Weights of a small transformer language model.
Size: 13 layers, width 64, 2 heads of 32, MLP 192 GeGLU, vocabulary 1658, 0.802M parameters.
Each number is 128 + 24 x the weight over its row's rms, rounded and kept within 0 to 255. Layers, rows and columns count from 0. Numbers have three digits each. The size before them is the row's rms in percent of the matrix's.

# v: layer 3 attention value, 64x64, rms 0.0926, rows 36-63, columns 0-63
# o: layer 3 attention output (transposed), 64x64, rms 0.0829, rows 36-63, columns 0-63
# gate: layer 3 MLP gate, 192x64, rms 0.111, rows 0-12, columns 0-63
# up: layer 3 MLP up, 192x64, rms 0.109, rows 0-11, columns 0-63
# down: layer 3 MLP down (transposed), 192x64, rms 0.0925, rows 0-11, columns 0-63
v36 083:123141148109100192127153109102128088129148115109117109158135158116159103143119197171136115162143129121156124138169113155151135121101122120155107122169145122149110099140144152124160094154134108
o36 089:147114113097155178122127140131096117138166129126146135146131137164168129095094128153160153100121163109091101129114136148162116130148177114159170138137093110131103122084132120106132084152103105
v37 079:122120116070103105102144134175127095088121130135149156098110128092121147156107137152165107097152179126162138129138164178139106150095129102125140127126126136137121124105124116157144149168158097
o37 094:148103180140153119089078132147142129133138121126147099130113129213128154119080128134163149126091137121140115093149130133085139118136125107148149111133120102132119165127149109109139083143114099
v38 095:145142134133156156131103143091149155140134092141104095127118105134165056109072139095078136142089117145146129140124142116148103132133142110106113132164119147093144131131138172124139141140171154
o38 097:105116092158111161131156104127099117132149143117075119127156105126139094152106119125083095088131097149147138102110131105163117119124117106098083071126132130111121124158104122112092165103124162
v39 076:152136154111175135118106128162142084143134140106133053101168137121151131147137149135128127130179127129082116118137113151142104142121153111123091100167149127151108136070141147118117119153097134
o39 081:158122107136097112125125114116119118096154135118121136136153106075129147149158140179129146104133186154135118143110064159148105122122127105167148165136113102138098146168107125155126102146138169
v40 065:146168135127147109136121108155094103174148111135092145087112148073131162094091133125169105142173114116100139150141120122141122145163111150118128129134081115103167140099134127081127149111123124
o40 072:164117124121149113100132149151124156109128118136139123138128134159145164186119124133148141114135094148119066132114117131101090110109108161192131147141142100117123086097141154161104156159151096
v41 076:123142130100083134176117112106122133110148103106136080126149142111113140129158130134167113134140139174111118124154137132127131161141130142131109134124140153145140177087097075195147122154169106
o41 083:123138121156153123123143106105142140119120157122186133118099119106116172139146111171152144118145145083127111161120098115124098152142123116174155145140168184151106164129166114130126081112115151
v42 076:127148098128129144121142181118164100089091085124140175134139110115135117078135186102123145108092135114145142136124157156153129112103147113108126118153113159105147129115139157112110108158077137
o42 079:104154155137129146126131133130120092122155134110130125147122113193115117157036114128080155079112124177151156130131147118115137110126130117095115078117128113155121118133105110113133144114141139
v43 093:140175114148098133187152161113124085146091127122117129117115117113109113167136127125108056117140107123128130163142112160130096108090097144114145077126124106115160121133144119110102145146135094
o43 099:105073141159185126135088111136107132113121103137095157189096091166095135120141115109162143119157110128145117127143139138116125143151123137163176105122093141125131109115081148124137109131130100
v44 100:081120094130153144137123147132115165145145118101142150123149083115170091117101129126159162125079117148147143116106121135160127118105155088098142113166108155120129123135155137138142135100196157
o44 091:119168122147100140108164111115130103122138153129132127123128136141142105133061147140091115095116126201161134102125142094117122123131099128084087071132122116130118139139091138108090134104110148
v45 084:089151155115115123096141132094108159137145139094128125113148133115102128105135159113114205109086104108141103125128095105129151137145150178135130122136134139123100092123094099157128115122159184
o45 094:156153125075106129140169131112118134099112136116126126139134084049138117091099142119077127120097142132132135147103137114110137140138126106086061136140147115122135104103152145125102122159110122
v46 084:111112100122165143124131171135164184152092116139115171127147117117123164147103165096125127139138106126202126132168134146123129118142100127099182147153129128115121106144148156165129118112111129
o46 097:150123158093118118135106132167166122147124136116115126166107134205138095108089155115120133148193104146126147128155146109118148108108126150109073087105124124152133117125156121110135133137114098
v47 078:127123086123119145095138103089149118116085125106097075108120124102096128064105117127116155074176110132108150132144152125131094119119091158143138143136120138103121131133082123147129134116168132
o47 089:165096136146122135145130148158142153110114148129085109160105106150124095110051110126128123136102090131126124114133125134103136128119115076113120086137171120121151148082139127117134170148137079
v48 080:127093171108122139147105132115163131119154147169138092143123142083132120068107108147132104157105142162105118105114138096088135147121160151175097167129103118165122112132157127108158136139105129
o48 098:135157113110112141128147106132099147136155111103124109098131137100135147135200126127156128153115149057113109160123122146173104126101138130195121157119166125084120110144114115122104131107134122
v49 060:134131108121135109149167103144079168142119132116135116096107128154081123084140133119123177110082116117142113123172111136132166118088125090128154133135118131119145185138132097084110104120101141
o49 070:093182110127166096135119136111149118140143161124169124149117123127126120123047123155135137147109124160142142123166126114106148090148137123097169140165121137173163112124146164114101124111135142
v50 075:098127182096122124101160129149101152106110144143128166131140138141108131153134112134115104118208172134121149165097112123144110142111103128107166159157100122102087129129092134098140125101131127
o50 081:141107154086107118114064160140147110133122120136089130135119145155175142123114142128171112129113126107129147106161105131090183150139130132138132130143174083170153133103129116127119119155084103
v51 080:117116138119107093133128117139180133119177121128107091094149151134145167147114146130210096126147168118143125123097128153143141129101109121089113105121143150098146119161106147161107110098126110
o51 086:155131147124148118101121137141150130141135128124169178116082151177142170120094129105162154092139153171103124149102133101109129125121140151109138109111119090155135142125168136135144082146125073
v52 069:125076132111116125120090120132118151125144110126087105123137170155106100092123126141159109161163165101090120092166153057099158119123128110153118106142146131171122131146119145106119117146139140
o52 078:161136108153140110137142129134106138168157130106127136132113146103152154110189144152147087151110124100110152156124142171155131118139125129116196194146133121124135138139157101122153109156142093
v53 072:077099123160126108112157135155143166156116130179112162107088156158110150140117115101098124137133105106100122105174157124123130158126103139153124105121118140094147124135061132101124109148102120
o53 078:160100121136145115145112141135144153154140110141108128169136137096100146107125141089100135162139145112145156144129118147110148083112109134126149183162157108152141094118177161106144137154126061
v54 079:162127070090144123114094084110155120129117115078168120125144161147112166160094106117150182137128097121185132124118127156124126142132142123119127089107117134117082132138118121134125124115105159
o54 092:155145144148101101097162148143181131130106128132122139103135104186096092121029141129114133138125126144134124155116114107117148115114157156125151081127112131119119152133150131124139102145153123
v55 075:102076152107144171152115103093165177122148111104136076141101147104054125107137118140169155129142102136151115135109136115117120140120133097149134112158149132118123160103152133113123142101138119
o55 082:154176147131098138115109122133172132158133168104115140161110125186144119121111121132196105176107103065133118125122116111147172154148107113158147112128138127149148134117142117122108127131116114
v56 063:141121149121138116110137132132148116105106112103127194124101138073167132104140132095140103116131105157100148136152113153125174134113173140087119081138141139125123166168137154132140135102166163
o56 067:083164116128097129159134152162104115121104133108145101157121128148124122145074109118092142096122157134118100076094143090132109138155095139094130096102140119167113145161117101128147089112144135
v57 075:148137086122160147130128131175179131129106089124142125136134117132141067141132135103121162136122133091129168083089163143092129127124135121151130171133168106129151146117110094136181141134121114
o57 095:129157145170136147119128130107151135134127116118136095083149156196127118160028114132158111128144144093139142100145141162153110124091109095120119137136126154129129153140141140119131141137131128
v58 080:124093167112122130097084123165114068165178116136142141120137123174151094153119145134161122125126116135156117168170145150131107103112140099140113151133161146134118101112145136069135138132126139
o58 080:144088097102142144110110188098120143147169115103118109148127149105172148125142144094157149111091155158138103111093157137099128105122114091145156153143072132106118111099140124144137125148110141
v59 089:062134092111142131115151154119140146151161088117145132105107125121182108056125137138133167109083102136142140123148093116143117121134113108125139122119126155100137106134133130082091136099140156
o59 093:128178123117099133149146136124130138126138174135137132145147122124140108134063144113083127092105116186131131104122150104083131114112102117074102091143144111133112097090108153131089155119120136
v60 078:133104096108100143125148141138142150144138095157122144140092178147127161143104098059149161113111108105095146157138122154121138137114183098111128133160145117159161159140128119131126088145136151
o60 083:145106130172118112146127123119129133161120115116142120142114139158099143126081124122119158105123190123112137109093155119132111089147143170113178111141115131201119122157172139121163161113122114
v61 070:172122089168143135120138130126098176099120107151116182124175139116131154109118119150144090111103136131138092113139128141114148116114097130105134155141107116132057166120097154138125135163139100
o61 077:126121134109096113098110138142149100151115131155161123105109139195114131124088119142114103147138098157116139109163127143162106095134130163110131108117147147184162153149104102098152113077136156
v62 064:111105118141183160167165177165101171118146139151118110116110152155131138108104150129128103137120086145125112112146117094179124117150108089110160154170123123132120151163113100113128129113122115
o62 072:141141128097161126152115111134133111158120149131137122138110155164172127128095122168126083156165098127120145115140097090149145068132110134099135110161121131156143110075104138138093168096115147
v63 079:152110172125132120132124101091115097157130150131138120128092103106132128162169056165102144156145163139141134137129136181137153137132113126122112172129137122134138108146092069145109155144133122
o63 077:113127111105149122132113157091098142117098119141145123098099162112140121157204119086162160159125151075123085118143110150120123163120162101144126165129132136108121134155151153144116113116103139
gate0 106:122153114132132139149146095121150076111114125109078193107127126110152134117122087115152092129106112152129127126142092155107101144173103145118100124166177125093115139099163113105133146139105129
up0 094:154158140124119082135143144158158155124176147151081085089148109118134158097078131103129136108122123171084167105145137111132120095112124126116118123124104129116153091131134105140150142135175126
down0 096:109117088129129185144089114086097091132108134083144170175096129094112122149160118127101134132148157109096151169117122148102134151166144131119122159120149099143110160102110121115122110127135131
gate1 106:114084166134107137119166106094149143165143126119115133138132151140167160093159143154107147113160098158135170156193110162122125150157101167154115136154149111128107120137144135096122141136114126
up1 099:144115153140146126130160094172107143110097131169130144110148158147132170098161149104168151119106125116091100089097162120141128137109122127123144201130141129101131110105133107146141160092133155
down1 101:119114148122147112137089138098134069131098119107121092106117129123126108145118129155122110168145101107110116145134099142156127133099134120118081103150089152156147162172137170176081139162119121
gate2 104:086169112092154090124209136122115116091129138167106103131179139090169100165137118112106087135129113138108103121147166123124126127093116140098157130130137123129137108130132126143119116113137118
up2 094:120110161143145130119114146109203131133107081096126140107071103102115154108140104160111176120141155141141154133137134130094107132154152116174134116103101130122143113087133142095147132110159130
down2 091:134138120121095116143136084101110120148125153126127102156170129150146116150088090144132150141134122097121088106130149122127138138110130125136118132181153110057128141102067139152124081098121099
gate3 093:115129162108151118113096108108108127112128114149121128139134152148132165143163116134083152158121131119143135131133106173131087140113144152097138144102127128153115093082115115201068168120149115
up3 088:114091165160133101144101154159138111117121135147127121151115138132153133089188114139112143130138118085119147119169107146107139143106150111135157098104084150126110121106136180083121150073125130
down3 092:140165115126118117170114122098128112147161152112143109123140161123153130138118126099162104139128145197118101124090168106178159104145128142165118171158156123126145140134130130104146113179160136
gate4 097:142130131145128146072140090147128165083105169150113098136116163141103106133150096140161139164114065112147081141131103114147139145120123167154138151102124102129123127116122125160131091115160122
up4 107:149141115189161146107154115160117113147147104128113107113101154130144131145128123082116094094108110081083150108159106142148154160146138146123086105157142123112129142096118149129139139095085099
down4 101:160099122142069137088136157111158129130122145088119104147096111136162084104117106103159154172088102152109170139134118137179140149123146110121104103137150123146119107123166132136136158129141122
gate5 106:133097158123133177095174138089169113103135104117115141165138150156093137160145123129133102126143157141140129172135082134113112098120148107118088129138128095144141169135177130136122100160145116
up5 103:140139120137158133110148157173120123105175123128106136167125139127144119160131084144127107114080131131123159114118075111149126122119117114089116087106132169119117073106156133098160150158172127
down5 102:151121096120119107129135134120107157132090132148150123113138141108120085111142130105112130134085146148120126153129147135166093130126122150133190162167122118102098146110054116130091140082115166
gate6 115:148165094112122133104128112090150122164168140120131165103136147155102131117132107123161123176109116167086092123118105120118147101149144120148112167106132101087113128135114075141093087125112115
up6 109:134118141129161151139089123127121133149076111156105119069093095158124121108113153133119191141115070110144177137140154146105165138118128115101125126119142133099149127102127123081150135146121134
down6 113:098160119105141148136127170118137100126105157086158118102126159122117102140151119142078135117134111127086117113161118090072142096122146147128174166097140124095141071118142114129124123121128155
gate7 100:156096156147163118154156100106123131120163162143087101138152130129131114147142146121116091135149136127162098174117144118135115086099142137125129116159136097152161113135132115105051088105111123
up7 113:073166142100137136127076118085151152117124136088147132105129117136099138128115154086102125119135166137132144169122124126136145129128118171121106081140132111135175149094128109075145150130097147
down7 106:085136115147115162093101133111144108120086133103154177134123100141114136111131122121137178121103128118117152075129111151124112167131137100128127120100099167091086147123117115107191124156140122
gate8 098:119147164100156104131125119104096125105128098115137091083096142144141149106130065167112127071151137116085075099104119153153137127113129130126108166119151134158143141128122153136118105120104143
up8 087:147128112137165126120151091131075128144119094158147188114066111108140137146086140134148115126126141077115153103126146146129148156122092079116108120132147149144149131128146149099137102110111159
down8 094:117122117130073126136131153103170156103102157106074104140138131122118135132119150054126111115119121118148130144122095102161130123135145172116120104103139122135147091127121079163128153109163093
gate9 108:109128122078122156137169151133075124127106146154123141147142116101116148134118139132089113170161148107143146111149123109117141150120167062134142135079087136146107098113093099141142101101129129
up9 091:095140108140146109157152115143086159115153089178140135133139108125127115185114121137102087095103134110127142124126151115123137129099112101136178133073116111068139156151128125158135107121117101
down9 098:157113165136117121146133112156163153130117155096137123095104115152151135095109105113148124122161128091039114114127065116153122119137128173107145105123115132139166102154116128120136144142130155
gate10 099:127123128169145080147100148123103144163136155123137122158150122167156120125106141127068120161172144158169130155157146103138123137098123139177103117149112131138163135154110150150121128091092120
up10 093:147137133125135171100174161108167120142122163118122123125161129087122091111131136107129107146094117139100165146136090150174116111138139121121129147117115149092148130086102137091104116112127199
down10 094:116094116153151092146079151124117148114157093150148122146109101129122158107118143132128113117149123080114115102114128071102142112132081112139104108133144067183148133139157135158123150144127105
gate11 099:126143096116114105121136127149118140084145155134070137100150147112103123121135129161140129155142073155133138131158109153119137098171126119140147104116105077161091147190129100153118119159147131
up11 104:180127169091149116149133120117135183125118107112116111143143150110115111096134122129127141109130153151151117174166101123103127112148105115172112149134140125105180136118102126089152145088078099
down11 110:129127147102154109122133139128155100094125110138132141096143133080069137105114117141111082140082132141138138135150107158114073123135116148167149119106145135123111182189146131158125138150123106
gate12 102:137124156109152097142126141164108199140164141128142089150130114150139112123158193093130137149110112138110146133085118143109119127149144134127134149129114176107139149094159116118115083144118086